Part of a small language model's weights.
Size: 15 layers, 4 heads of 32, vocabulary 512, 4.74M parameters.
Architecture: RMSNorm before and after each block, tied embeddings, capped logits.
Training: a variant of SOAP for these matrices, 131M tokens, 1993 steps.
Each number is 128 + 24 x the weight over the matrix's rms, rounded and kept within 0 to 255. Layers, rows and columns count from 0.

# layer 7 attention key, 128x128, rms 0.22, rows 24-31, columns 0-127
[[121 105 114 112 109  75 145 127 100 132 105  89 131 123 194 118  84 108  96 128 130 137 150 111 167 140 128 130 101 167 128 131 112  53 119 117 198 126 124  91 108 174 118 160 139  85 129 158 132  74 123  78 133 115 126  91 192 112 159 167 116 152 138 161 160 111 102  98 114  92  98 143 118 100 152 108 169 144 110 130 105 141  85 126 131 156 128 110  65  99 103 124 143 119 129 139 138 154 166 110 122 106 132  71 100 124  84 135 131 144 108  97 178 113 126 104 148 107 109 188 137 100 132 114 104 139 123 155]
 [115 110 105 119 151 128 106 136 135  98 155 108 155 145 159 141 111  86 152 115 123 172 114 141 174 110 144 136 111 147 141 124 160 108 111 155 117 109 138 150  65 116 168 100 119 127 113 114  88 134 121 117 108 143 184 127  93 116 138 146 136 106 112 111 111  68 169  74 118 143 117 178 112 108 183 157 149 132 156 158 127 129 134 132 120  96  98 109 114 112 157 139 129 155 128 104 177 123 136 161  97  96 192 152 115 122  94 155  71 104 130 143 128 126 113 133 136 147 132 141 179 153 143 151 150 109  95 116]
 [ 70 147 150 135 126 174 129 136 155 100 113 102 128 187  93 124 101 152 114 117  86 124 127 122 123 149  92 132 137 111 110 126 125 123 137 137 167 130 103 145 143 155 155 110 175 167 108 122 127 123 117 153 136  94 106 112 132 122 118  95 125 101 151 132 148 160  96 169 117  96 124  96 139 163 139 154 131 124 109 120 131 150 145 157 138 127 140 127 133 112  57 111 119 118 123 146 157 172 169 107 129 113 139 139 125 115 138 128 163 141 171 103 104 116 113 101 116 137 132 141 149  83 131 104 148 110 143 102]
 [143 168 134  66 124 120 106 128 175 119  75 105 121 125 120 158 147 139 125 128 149 131 137 174 100  93 117 124 119 137 120 139 123 148 142 107 152  78 123 138  86 178 105  90 179 136  54 157 153 134 192 132 123 105 160 130 153 112 144 120 129 135 127 107 119  84 143 100 128 141 116 114  78 153 144 143 187  98 151 126 159 179 104 138 160 106  92 144 156 120 125 167 152 146 105 141 109 113 108 130 123 132 117 100 106 144 115  84  73 131 149 100 150 150 117 118  94 125  87 138  95 126 109 110 129 127 157 115]
 [110 117 125 139 120 143 146 132 150 131 179 151 184 143 153 105 137 114  99 128  95 134 154 129 125 116 140 153  93  95 161 117 184 165 126 156 126  96 130 163 121 107 114 137 124 153 131 128 127 203 135 142 138 132 129 105 150 171  89  97 160 101 126 116 159  94 133 164  98  90 153  98 163 113 135  81 133 130 139  99 111 140 142 141 128 140 177 105 128 186 155 132  98 144 161 162 113 135 114 128 121 137 168 172 124  92 154 126  93 139  93 139 156  88 137  90 131 155 126 140 133 148 148 164 160 145 123 149]
 [129 107 117 123 125 171 176 123 118 105 171 153 165 120 138 116 151 196 145 122 137 136  88 148 177 112 112 137 142 118 130 141 143  90 100 132 102 123 138 174 110 148 122 162 141 110 131 126 101  95  88 147 114 127 160 124 125 160 106 129 123 113 159 112 136 102 100 151 110 116 112 116  84 141  88 119  91  78 139 113 143 107  97 103 148 130 133  79 141 174  82 116 123 114 114  98 132 137 133  93 162  88 162 136 126 149 117 121 100 144 114 132 157 146 128 126 125  99 116 110 129 106 124 198 106 113  95  90]
 [153  78 159 163 117 129 119 194 149 130 127 101 104 155  85 131 131 172  98  96 135 141  96 112  80 161 135  97 120 105  77 116 149 103 166 140  99  97 169 110 143 116 124 150 133 117 147 110 170  75 143 106 106 154  64 161 121 128 116 163 160 171 121 102 124 133 124  78 137 129  96 135 134 126 147  85  94  76 152 150 106 157 161 156 154 117 121 169 111  91 118  97 150 127 135 111 148 125 101 146 128 134 105 120 117 121 101 117 123 155 133  84  80  50 100 163 135 167 131 134 108 201 131 187 152 112 117 167]
 [ 96 163 131 133 127  72 125 142 112 125 194 104 110 147 110 137  91 137 148 128 120 126 130 142 128  93 126 131 141 100 117 103 128 128 124 130 135 145 154 101  88 112 135 159 155 142 141 130 149 123  98 136 139 101 137  86 144 109 159 158 117  79 112 158 123  79 143 113 123 125 121 150 147 150 141  93 132 109 117 114 131 147 115  88 112 195 140 147 144 140 101 140 141 119 123 123 112 163  70 104 108  76  97 151  90 115 122 114 108 154 163 149 152  55  90 104 133 118 102 119 117  97 114 155 170 101 132 148]]
# layer 7 attention query, 128x128, rms 0.222, rows 25-31, columns 0-127
[[125 185 138 170 154 152  84 101 126 116 132 137 152 178 119 152 126 152 165 169 150  99  87  98 159 126 136 100  99 188  62 135 101 111 153 100 141 137  95 114 192  90 157 130 134 203 130  97 166 105 106 117 186 118 101 107 159  69 136 190 171  84  86 149 167 125 169 178 156 176 111 137  77  87 144 135 127 170  51 146 163 140 138 115  88 117 114  99 114 118 136 134 159 101 143  76  81 140 124 108  65 118 104 140 139 131 126 150 101 126 122 117  75 115 183 148 152 145 148 136  75 102  99 151 148 134 111 154]
 [102 142 161 132 129  86  59 163 101 109 131 126 178  93 125 100 135 144 132 117  79 104 110  89 146 103 154 187 143 135 127 127 189 140 120 131  84 135  67 123  85 121  96 121 134 185 134  67 114 118  93 135  85 100  99 121 138  74 111  90 135 141 135 149 141 180 145 167 148 150 103 129  99 114 118 133  95 109 113  91 201 176 193 160 164  75 133  85 110 131 143 154 145  81 152 111 144 186 128 111 103 109 133 148 112  50 165 129 197 150 160 161 125 117 122 119 134 115  78 125 103 125 129 128 157 110 119 166]
 [102 128 122 113 203 111 147 113 127 109 158 127 109 119  77 142  89  88  96 107 139  86 107 114  98 184 145 131 111 158 106 153 128 128 151 138 133  91 112 189 136 123 127 100 127 113 139 124 110 152 140 125 175 148 110 232 115 128 143 142 157  93  92 140 131 162 153 130 130 132 163 116 134 103 161 154 144 121 121 139 150 124 129  91 126 117 146 155 134 124 117 144 118 138 128 133  82 133 156 188 129 123 147 110 137 117 145 154 152 112  67 123 124 143 131 129 104 123 101 145 114 130 125 150 132 149  70 104]
 [161 152 142 164 140 163 156 110 115 125 112  83 125 117 152 125  76 108 175 179 131 118 160 101 154 133 157  93 133 139 134 177 130 162 126 127  91 142  73 117 125 129 127 150 133 127 102 141 132 147 155  62 110 154 145 133 123  94 126 118 135 122 144 126 128 141 151  84 111 117 103 116 104 154 191 133 133 157 120  94 135 106 182 151 125  94 138 172 137 118 117 126 109 109 123 104 122 132 117 166  88 139 105 105 136  96 126 117 115 151 122 121 114 161 118 108 165 156  63  99 127 100 116 143 136 135 129  90]
 [100 192  98 180 125 143 128 133 120 165 157  61  80  70 146 154 105 131  77 146 120 128 173  95 102 142 121 107 138  97 120  95 168 158 126  99 100 115 139 149 103 177 138 119 128 112 117 115 121 123 133  93 130 136 111 128 137  95 137 132 140 105 106 120 134 111 122  98 161 103 148 111 157 113 125 121 106 151 154  95 139 159 151 175 108 103 110 109 152 143  88 151 125 179 137 124 120 131 108 136 124 129 139 169 121 143 118 141 105 104 114 131 123  63 184  91  94  91 100 113 107 153  98  85 141 143 119 167]
 [164 107 118 177 118 101 130 120 106  98 118 140 130 158  98 106 168 157 126  69 145 137 117 109 152 143 133  93 142 158 166 104 157  83  80 134 116 134 111 154 125 122 141 109  88 120 163 101 139 146 155 127 142 124 140  69 156 144  86  84 127 137 116 148 146 116 176 114 162 107 125 161 102 131 123 146 168 121 133 153 161 129 133 130 104 157 113 149 129  95 129 115 155 126 175 120 135 113 165 112 127 179 127 125 125 158 123 110 124 128 123 127 148 156 162 156 114 137 121 115 125 143 106 115  36  84  83 129]
 [147 133  76 103  90  89 128 138 107 106 134 130 123 168  87 121 131 167  91 147 137 130 128 113 123 144 124 127 130  99 104 144  99 179 106 187 122 128 150 107 174 100  83 117 138 126 113 141 166 142 160 143 115 129 131  89 120 125 164 167 111 144 115  98 165 202 104 131 137  88 145 118 122 165 169 148 116 114 136 112 139 147 130 139 133  89  64 146 112 129 155 126 151 100 107 142 167 118 143 154  97  89 141 124 112  73 131 109 121 132 120 128 129 137 150 175 117  88 131 154 135 138 165 128  86 119 130 116]]
# layer 7 attention value, 128x128, rms 0.197, rows 0-19, columns 0-127
[[130 119 130 124 135 124  99 135 168 132 122 142 143  57 144  88 143 149 133 138  98 154 146 143  91  99  97 124 130 145 127 133 120 124 124 109 148 142 130 141 130 140 103 138 134 137 130 129  90 133  89 128 140  82 141 124 120 116 120 149 142 105 112 137 100 144 139 107 119 136 121 112 101 127 126 137 112 105 143 106 147 119 110 106 136  88 135 137 136 120 152 136 107 137 166 133 149 141 102 128 148 155 138  82 154 158 140 131 145 151 101  82 107 169 150 153 136 153 157  99 133 127 110 108 163 132 131  99]
 [109 148  54 128 105 115 166 123 114 141 147 141 108 168 140 115 123 143 119 136 118 137 150 145 129 145 178 111 110 138 130 129 107 134  77 129 127 137 125 140 150 130 118 122 146 126 109 113 148 126 155 129 166 144 158 117 155 156  95 139 139 118 142 157 140 137  93 102 137  92 178 130 112 122 108 158 168 140 114 137 139 109 132 134 137 137 134 104  81 141 156 156 149 141 117 110  77 129 162 121 129  95 134 123  88 181 123 155 154 118 162  72 132 124 137  92 141 119 151 100 120 131 152 129 131 139 160 123]
 [ 82  86 135 143 118 115 122 184 129 141  82 164 136 124 151 149 138 134 144 114 147 148 118 196 138 112 157 123 109 129 143  98  78 132 120 125 134 139 135 184 161  94  78 123 116 136 120 111 161 135 111 130 159 138 106 112  97 125 158 115 145 107 190 128 119 106 120 110 112 132  95 144 133  98 125 134 141  99 112 144 127 139 134  99  98 133 128 122 120 132 119 163 143  84 149 110 152 127 120  38 123 116 146 123 135 124  68 154 188 109 125 164 116 106 138  89 130 127 130 159  79 121 158 111 118 114 143 133]
 [135 125 153 114 118 106 139 122 160 127 120 156 104 148 152 117 112 111 143  99 153 147 168 128 136 128 123 150  95 138 129 122 134 127  94  87 171 150 139  65 137 187 131  99 172 132 100 144 110 131 128 115 127 110 126 142 137 135 106 126 149 110 147 195 137 124 108 125 125 120 102 127 110 108 139 142 142 118 116 109  78 125 105 139 173 126  66 158 131 180 128 137 135  78  87  98  91 108  87 190 121 121 164 138 123 117 123 153 133  64 158 107 132 113 147 102 144 153 123 106 107 178 106 117  99 156 120 118]
 [162 179 107 138 144 123 107 124 161 120 117 125 155  99 122 118 150 119 125 125 118 103 141 150 133 156 158 138 133 155  88 115 133 156 113 105 142 150 110 127 106 104 121 161 140 100 141 135 111 125 159 130 138 120 128 109 148 128 100 109 135 127 166 146 136 120 107 130 140 128 157 116  85 139 165 138 114 105 127 112 122 127 125 168 160 113 151 148  88 123 124 117 127 141 164 140 138 117 130 127 150 167 108 146 140 164 121  92 117 121 173 169 108 156  96 136 119 147 131 120 154 107 120 126 134 108 126  93]
 [155 150 111 110 112 144  90 129 127 136 116 120  87 119 119 115 112 157  92 152  96 143 162 101 123 167 139  86 173 105 123 120 133 108 153 116 105 150 135 136 142 124 132 148 124 123 147 122 126 109 167 137 119 134 140 122 125 123 123 125 113 126 102 141 118 105 107 152 119 150  88 123 120 123 132 133 150 138 124 119 127 114 122 173 152  99 132 108 141 123 151 172 126 141 137 108 142 155 120 116 130 157 110 110 128 124 137 138 104 168 118 115 135 108 114 140  97 148 142 137  88 114  92 102 132 137 147 158]
 [ 89 134 128 129 146 161 179 102 113 151  92 137 120 129  89 163 127 110 131 137 127 153 162 117 123  69  92 165 122 107 115 128 144 138 140 118 150 127 105 126 172  97 124 100 137 136 127 135 125 125  97 147 135  91 107 106 130 114 140 120 107 131 124 110 151 107 127 107 111 147 128 109 127 139 124 136 149 145  79 136 110 163 134 100 111 125 167 120 149 146 140 136  98 135 117 140 132 137 151 130 120 120 133 134 103 132 142 112  90 107 123  99 107 107 110 117 129 157 142 128 120  87 116 123 101  97 143 129]
 [120 149 129 147 100 132 127 124 124 139 107  95 141 159 127 126 123 133 119 150 132 153 129 168 160 135 115 140 152 138 128 145 121 119 100 122 173 103 158 143 143 110 118 106 130 128 103 122 157 145 128 126 135 136 102  88 119  60 106 148 123 152 115 124 121 142 113 151  92 138 118 109 138 110 143  92  99  89 147  88 159 112 138 114 100 121 123 115 138 123 105 145 137 130 104 117 134 161 145 164 128 146 100 155 117 141 143 128  99 153  92 162 140 116 155 125 119 139 147 130 141  86 126 131 153 114 109 119]
 [105  88 103 188 150 105 152 150 155 145 109 126 147 127 121 133 148 126 126 109 107 144 141 117 119 153 128 166 135 138 119 123 150 109 124 116 147 102 126 116 116  90 173 126 145  76 119 110 164 135 161 125 132 138 138 125 121 117 116 137 106 153  95 151  71 108  74 121 121 144 122 154 123 141 137 139  93 162 131  70 111 156 139 128 163 130 111 125 128 127 118  99 126 138 139  82 119 109 110 162 164 119  77 116  65 129 163 114 127 164 131 102 135  90 130 138 179 132  86 142 117 130 126 140 114 137 167 134]
 [155 125 140  84 114  76 120 141 182  80 179 133 128 167 107 117 121  86 102  79 129 124 138 120 114 151 109 118  93 116 131 134 159 120 107 114 133 138 140 139 157 141 132 119 132  88 168 145 159 155 137 154 133 141 163  62 170 117 149  95 115  84 123 116 151 144 141 108 130 146 164 100 160 122 168 114 137 160 141 143 111 150 140 118 142 131 171 113 106 124 123 177 130 163  85 102 153  99 144 132 137 135 115 127 110  90 120 128 106 153 166  62 135 171 158 178 131 116 118 169  90 174 110 137 112 179 159 128]
 [140 153 148 143 146 136 136 162 157 102 110 118 160  96 110  82  98 142 140 134  92 131 126  99  89 129 154 135 151 101 100 166 125 102 147 149 122 113 168  72 167 104 125 131 131 144  91 120 109 152 124 128  97 145 130 123 131 130 101  85 128 110 176 128  94 151 125 109 115 144 126 169 110 124 118 102 110 135 109 106 139 116 125 115 135 102 119 145 157 120 157 111 150 153 152  99 113  97 117 134 117 117 116 145 160 116 162 125 126 104 123 113 156  81 152 139 115 115 132 114 162 125 140 114 159 163  99 123]
 [132 111 133 118 133 130  97  85 117 125 201 159 153 144 154 128 139 124  65 149 163 112 135 157 126 184 159 109 126 147 165  91 150 141  86 116 156 112 176 104 151 117 148 159 116 153  94 146 141 136 143  97  95 108 141 111 138 140 162 150 101 133 155 120 144 102 130  95 166 133 136 122 157 142 155  94 135 162 127 108 148 128  73 111 141 123 169 125 133 118 161 212 142 123 101 120 113 123 153  85 105  86 127 135 105 109 129 158 172  95 118 112 142  61 155 120 121 104 105 107  95  96 148 160 122 162 116 113]
 [123 107 154 101 123 117 107 123 104 118 152 102 115 106 135 121 160 138 153  88 143 140 112 126 108 118 120  89 111 107 158 108 149 122 128 142 116 144 144 121 146 114 138 147 137 154 131 103 113  98 123 138 153 175  87 155 149 116 171 116 131  67 124 127  95 138 136  99 110 112 149 143 111 118 115  87 142 131 112 132 103 120 141 139 150 153 113 128 129 124 126  90 116 150 133 174 101 139 100 107 150 134 151 130 137 112 147 123 124 150 124 133 167 110 120  93 131 132 137 115 127 133 117  79 128 129 118 176]
 [132 151  86 147 129  75 100 148 107 122 102 133 136 126 122 140 116 118 171  76 169 143 152 164 142 126 126 116 133 133  99 155 163 129 116 105 105 154 123 130 176 137 186 148 114  91 120 111 141 149 136 124 119  92 145 137 165 123 145 115 138 149  87 130 144 126 161 129  88 110 133 154 120 117 135 154 144 122 133  98 106 143 101 111 138 148 160 155 135 110 153 141 138  97  98 120 137 166 109 134 117 155 162 138 149  94 115 122 133  93 149 169  94 127 106 114 107 120 114 132 113 130 124 144 113 106 136 148]
 [145 127 135 128 114 104 131  86 117 125  78 146 153 144 136 119 133 149 132 157 138 105  94  97 145 154 175 135 131 132 115 172  91 151  97 117 111 133 114 137 159 119 176 137 135  83 142 106 115 143 139  95 125 156  96 105 129 141 136 145 148 105 163 150 133 136 110 155 176  91 119 165 154 144 147  98 143 109 127 125 142 143 152 172 112  85 130 124 115 106  94 169 104 142  54 140 100 152 128  96 158 154 144 120 133 114 197 156 158 144  98  99  85 112 164 145 152 127 124 108  95 124 146 127 160 128 138 147]
 [120 105 141 125 132 130 124 107 167  97 116 141 119 108  97 146  82 162 168  88 116  90 142 106 149 117 138 110 162 118  84 158  95 115 139 133 130 141 144 120 132 138 128 146  89 154 141 126  67 128 110 133 142  93  96 170 133 175 139 132 129 117 174 152 133  94 122 132  90 188 129 102 133  74 143  77 135 152 168 108 139 122 141 184 105 125 142  94  82 128 154 119 119  87  91 157  98 109 120 103 123 115 106 128 117 150 106 138 129 129 112 143 136 128 118 142 114 112 106 147 110 103 144 133 124 136 154 153]
 [107 109 128  97 150 117 132 111 135 113 122 157 128 152 169 114  84 151 177  76 132 111 148 112 162 100 126  77 138 146 117 171 114 102  95 117 110  78 149  97 130 103 138 130 120 112 139 123  91 168 129 152 106 127 141 134 164 142  95 131 131 119 105 106  96 125 126 112 136  72 122 128 117 104 131 137 111 144 156 151 161 124 126 111 122 122  98 150 172 165 117  83 150 129 145 104 101 125 144 144 160  92 108 140 109 136  93 136 129 133 129 113 165 142 131 127 167  98 171 162 159 131 125 116  65 133 112 119]
 [134 109 130 116 129 157 136 109  99 127 116 184 139 128  65 111 105 117 109 145 132 135  85 133 160 100 146 131 115 142 133 134 125 156 122 138 111 148 103 123 110 122 107 118 142 131  87 135 136 117 131 158 137 130 102 108 102 116 130 123 118  83  96 128 125 155 134 109 153 155 121 139 115 128  97 126 116 173 136 110 150 158 125 141 118 129 113 100 140 109 131 114 158 122 148  95 158  89 119 140 146 109 128 143 133 153  93 196 109 157 103 130 135 161 115  94 139 124 203 130  94 157 122 129 147 150 134 100]
 [120 104  98 107 142  66 103 143 133 144 147  76  97  94 153 121  97 144 173 137 106  84 141 108 116  80 124 155  58  94 128 120 136 142 139 157 198 117 160 134 142 111 109 154 175 136 129 167 115 144 119 174 147 127 124  91 137 139 180  83 117 102 152 137 129 146  81 125  72 130 135 101 138 114 149 178 118 121 159 115 128 143 137 130 148 113 135 127  62 123 188  86 131 136 168 133 101 155 121 129  84 167 148 129 127 152 138  98 112 100 108 146 115 180 124 147 128 127 136 141 150 154 156 121  67 137 133 141]
 [106 141 159 148 121 158 160  94 100 124 133 105 109 175 112  82  90 156 111 133 155 109 101 118 126  81 186 129 119 128 110 124  92 133 134 138 115 133 154 170 114 149 136 157 136 151 123 124  98 129 126 116  95 157 114 178 129 110 104 121 131  78 128 130 116 129 110  99 125 113 144 140 160 152 112 132 117 141 162 125 151 116 108  96 171 111 140 126 118 105 110  78 145 136 111 121 126 103 123 128 140 134 132 109 138 120 105 122 176 114 153 120 131  97 125  93 114 128 130 139 122 102 167 170 184 123 154 126]]
# layer 7 attention output (transposed), 128x128, rms 0.167, rows 0-18, columns 0-127
[[110 130 121 145 140 112 161 142 159 138 121 150  94 156 137 148  60 147 107 115 117 113 106 142 125 110 120 136  94 159 138 129 111 122 123 143  88 124  96 121 159 104 126 137 109  77 145 150 187 187 137 141 137 128 132 126 154 148 129 133 111 162 162 144 122 126 132 103 144 122 122 136 145 150  97  76 153 120 131 174 113 180 147 160 140 127 139 170 133 133 121 122 113 147 136 106 137 115 131 107 115 134 150 137 112 126 150 130 147 111 132 169 160 113 138 125 153 133 127 135 146 128 143 105 102 141 117 147]
 [149 115 145 136 150 104 116 135 136 143 171 166 135 104 115 124 178 103 135 123 123 115 131 134 125 106  87 126 144 108 103 140 113 125 130 120 150 125 124 120 116 127 110 141 149 105 113  89 133 142 120 144 109 147 105 112  90 126 144 122 124 142 138  87  88  69 144 172 136 129 135 127 111 115 104 137 127 137 134  59 122 125 104 101 130 157  94 126 118 100  80 155 139 103 144 139 107 110 137 102 134 143 150 148 137 104 146 145  76 160 109 159 126 138 104 123 112 116 112 163 124 134 123 167  92 102 103 105]
 [170 132 120 153 142 126 143 132 136 146 156 146 125 105 119 100 146 137 122 131 125 122 138  99 107 185 124 102 116 127 125 144 128 142 159 135  98 102 118 125 140  96 165  90 124  80 166 136 122 146 158  84 124 159 141 133 136 134 128 164  98 167 110 125 124 130 147 127 128 140 156 147 129 131 124  77 150 147 123 125 167 121  99 103 131 168 100 135 141 138 163 107 120  67  89 144 162 118 106 183 111 128  99 144 188 163 130  70 102 124 133  86 137 158 116 112 140 164 118 165 152 122 130 130  97 113 138 128]
 [ 91  98 154 143 148 177 130 139 126 113 144 115 154 122  82  82 169 154 136 138 133 172 147 166 123 100 150  92 116 154 137  87 135 113 164 141 156 115 149 145 124 132 124 118 138 114 113 120 154 151 135 162 132 128 132  80 146 141 133 142 104  89 133  85 139 122 173 145 112 111 106 109 121 136 115 114 124 149 159 168 120 124 175  88 122  96 166 144 151 135  80 131 136 161 168 119 110 136 145  82 112 116 135 165 137 149 160  74 114 180 133 130 134 147 126 117 126 149 150 113 130  91 129 132 121  91 141 120]
 [147 123 104 101 116 144 148 105 126 111 129 132 123 180 147 108 111 107 125 123 106 138 127 125 146 102 156 144 167 155 137 134 144 118 153 163  96 151 147 120 113 143 107  90 115 127 124 131 170 151 161 152 119 147 149 118  91 126 138 124 116 134 146 130 117  88 100 122 105 112 151 110 107 142  86 121 106 113 157 121 140 113 144 164 134 115 133 112 146 126 113 105  94 106 146  95 131  92 125 139 105 149 148 121 129 117  90 125 144 123 107 100 118 113 152  96 124 121 133 121 156 132 125 128 129 147 115 125]
 [118 162 122 153 135  95 122 107 143  77 109 137 131 151 125 142 128 128 139 128 144 111 133 136 131 128 123 141 133 126 106 110 136 146 125 114 128 160  97 121 183  98 125  88 125 170 141 121 151 139 153 106 136 121 105 164 154 133 148  98 143 128 130  98 114 137 134  92 126 124 134 126 111 125 126 129 137 104 108 155 126 116 148 107 131 150 129 136 108 131 120 141 127 151  80 124  80 123 161 116 129 111 147 134 124 115 116 148 159 122 136 133 118 133 118 122 138  99 123 135 101 159 131 155 170 137 104  85]
 [145 131 115 128 104 107 107 143 124 144 121 163 130 123 146 142 141 116 122 142 105 132  82 132 120 140 108 142 116 165 125 129 106 110 124 165 149  85 146 109 104 118 165 145 125 110 147  99  91 129 132 125 129 119 170 133 143 143 129 115 133 135 139 110 159 127 126 128 126  87  84 138 101 127 140 143  99  94 131 144 152  93 137 143 139 136 154  99 116 108 135 118 144 115  80 101 140 113 127 101 160 130 143 154 142 124  89 115 132 116 121 154 147 124 131 132 157 117 114 124  98 101 106 132 128 136 121 107]
 [159  77 132 129 125 134 138 128 155 144 127 145 130 138 133 122 146 148 122 114 101  55 130 138 149 117 120 123 117 139 136 100 110 106 144 132 111 132 128  88 142 172 100 141 129 122 141 145 125 111 108 124 152 132 128 165 165 169 138 125 112 114 145 132 117 145 145 112 130 184 109 123 143 124 126 128  97 153 141 179 122  49  99 119 123 155 132 118 143 121 141 104 107 145  99 136 174 120 143 136 109 107 124 117 145 128 152 141 163  98 113 142 149 100 120 122 166 163  92 165 139 118 143 103 136 127 117 133]
 [106 165 144  91 114 149 125  93 121 106 127 101 167 165 183 118 144 144 103 127 108  91 110 142  95 103 106  54 144 142 128 153 105 130 156 123 118 140 129 154 160 152 141 122 190 127 121 157 123 134 101 101 139 119 149 119  98  92 105 127 136 104 116 133 129 100 152 109 113 116 136  91 101 168 132  93 119 134 129 161 132 103 122 130 144 166 123 110 147  87 107 157 127 162 136 141 124 118 104  95 140  91 172 137 183 110 140 136 128 114 141 147 134 124  94 128 143  88 129 151 125 135 151 118 130 162 122 143]
 [100 108 122 129 126 122 123  96 100 119 134 106 152  98 155 144 137 182 144 158 165 106 127 106 137 134 126 158 167 117 156 126 142 161  86 132 118 107 141 157 121 186 116 189 158 114 116  71 152 138 141 124 162 161 101 139  90 113 127  92 108 141 132  99 151 115  80 112 170 159 116 118 174 158 122 109 101 123  99 111 149 122 128 157 126 121 146  86 137 161 122 144 108 151 136 101  79 129 155  70 158 147 101 104 172 168 158 112 142 135 141 131 150 114 110 146 119  98 123 122 163 123 138 137 170  88 100  94]
 [105 134 124 125 100  93 112 128  94 114 154 124 131 148 132 148 104  98  87  89 114 139 168 153 146 146  91 139 114 121 152 122 133 156 170 133  74 168  68 170 143 113 162 172 127 145  86 164 173 109 102 165 118  50 138 126 138 182 122 162 103 145 122 140 161 136 119 151 120 147 129  98 152 119 129 132  97 142 116 168 134 107 162 112 141 131 127 110 100 133 128 107 126 148 132  90  98 140 120  96 121 107 158 116 148 153 104 133 109 174 135 149 143 121  98 119 126 113 120 132 134 127  83 146 129 154 130 146]
 [112 121  98 117 178  93 104 125 144 136 136 142  91 116 114  78 128 166 174 137 156 136 104 106 108  83 138 149 153 135 121 152 107 149 129 123 106 150 131 147 102 131 127 129 178 130 119 120 143 113 101 101 157 136 126 180 159 131  86 147 157 172 111 119  93 128 136 115 173 160 113  90 135  96 138 177  81 141 106 119 111  78 150 144 101 138 103 127 151 135 135  83 114 119 181 146 131 107 124 133 147 136  99 106 171 178  79 164 113 163 115 139 151 154 103 141  92 116 114 138 115 123 101 142 137 104 146 102]
 [101 128 121 148 105 153 140 147 140 133 110 136 128 140 134 145  91 101 117 149 120 132 153 104  89 137 123 108 125 124 118 117 131 169 105 113 143 116 111 131 132  99 173 132  92 108 110 132 114 156 112 130 102 136 137  85 113 119  73 119 120 131 105  85 138 142 137 123 150 137 146 151 138 114 126 123 116 160 134 129 135 167 134  85 132  97 141 104 121 146 137 141 152 158 152 121 135 152 122 117 109  94 140  73 101 136 118 145 149 111 144 138 124 105 121 151 124 141 178 160  89  94 158 167 103 146 119 103]
 [145 128 184 168 104 126 134  95 171 116 161 121  99 143 142  93 117 159 133 110 107 120 164  98 132 162 144 122 120 141 169  99  84 104 125 129 125 120 136 142  87 120 140  71 143 161 100 117 107 118 118 102 117 121  97 104 137  97 100 137 161 147 136  95 147 146 118 112 143 157 116 150 124 149 126 126 120 117 124 118  80 135 162 110 129 123 131 126 103 118  75 141 107 134 123  93 149 112 140 162 143 119 162 144 146 152 129 143 133 106 155 109  97 159 145 137 155 145 144  90 179 133 159  76 123 109 106  99]
 [143 111 135 163 127 127 144  94 144 134  83 143 136 114 145 148 113 128 129 111 120 166 164 114 112  82 114 120 128 108 124 140 129  86 141 111 127 107  98 161 107 168  97 127 163 162 119 128 155 137 148 128 120  75 119 129 113 167 179 111 139 141  92  98 136 146 153 152 158 143 157 159 102 122 135 132  80 108 115 148 116 118 103  95 181 149  93 117 166 136 162 121 113 118 144 146 100 105 136 150 154 117 119  85 142 142  64 114 113 139 141 114 174 155 102 121  86  94 141 148 124 141 165 113 138 130 122 144]
 [140 149 120 126 175 126 102 111 104  86 117 142  62 116 165 139 157 153 128 128  88 111 149 137 119 130 134  87  88 129 133 116 150 150 140 129 114 133 113 105 118 128 111  99 122 130 115 101 142 121 142 126 129  95 107 125 131 127 137 156 121 113 130 117 108 140 135 131 148  81 109 116  96 112 110 151  75 102  90 145 140 150 139  88 168  93 134 146 161 193 146 116 145  86 147  62 166 166 140 162 147 126 111 133 131 115 115  98 143 125 145 111 110 109 120 107 125 100 115 130 120 188 108 177 138 141 136  86]
 [163 140 122 138  94 176 111 132 118 156 152 108 146  90 140 140 175  87  80 150 125 115  99  96 139 140 141 116  90  95 157 110 138 132 160 145 137 134 112 167 123 157 126 118 105  85 129 141 133 119 137 151 125 106  93 100 123 113 114 128 156 156 107 114  87 114 175 116 116 165  98 108 167 122 145 121 137 132  82 135  97 137 119 115 146 107 198 154  82 102 105 148 125 132 161 185 114 147 125 125 153 147 194 125 108  91 130 139 118 140 171 105  91  92 133 134 131 130 147 143 173 150 100 152 129 144 111 127]
 [138 124 103 127 118 140 121 137 124 152 129 129 126 117 121 190 121  97 120 135 177  98 144 159  82 140 103  96 129  79 118 180 133 126 124 125 117 115 152 124 147 118  93 109 162 132 155 107  98 145 136 130 144  91 152 131 147 112  99 133 129 122 146 116 112 108  78 146 121 156 122 119 134 124 160 156 181 146 126 129 117 116 134 149 127 137 139 160 138 104 134  91 122 132 134  98  82 137 146 108  88 140 132 112 155 146 151  91 108 105 125 134 149 105 138 130 117 138  90 134 102 113 114 136 111 149  98 168]
 [103 143 179 119 139 147 137 166 111 105 126 144 137 149 195 122 121  99  92 141 130 141 111 149 189 168 137 124 139 204 120 112 133 116 120 126  77 135 104 141  57 115 131 145 112  98  88  99  98 171 171 135 136 133 118  94 126 107 117 116 122 117  89  94 120 106 126 195 149 118 110 112 124  53 117  57 168 114 139  90 144 133 143 128 106 113 148 131 135 156 134 112 119 136  88 109 138 110 138 176 141 136 141 185 102 146 165 129 157 165 142 153 137 105  91 144 157 116 122 143 128 101 116 149 157 151 103 152]]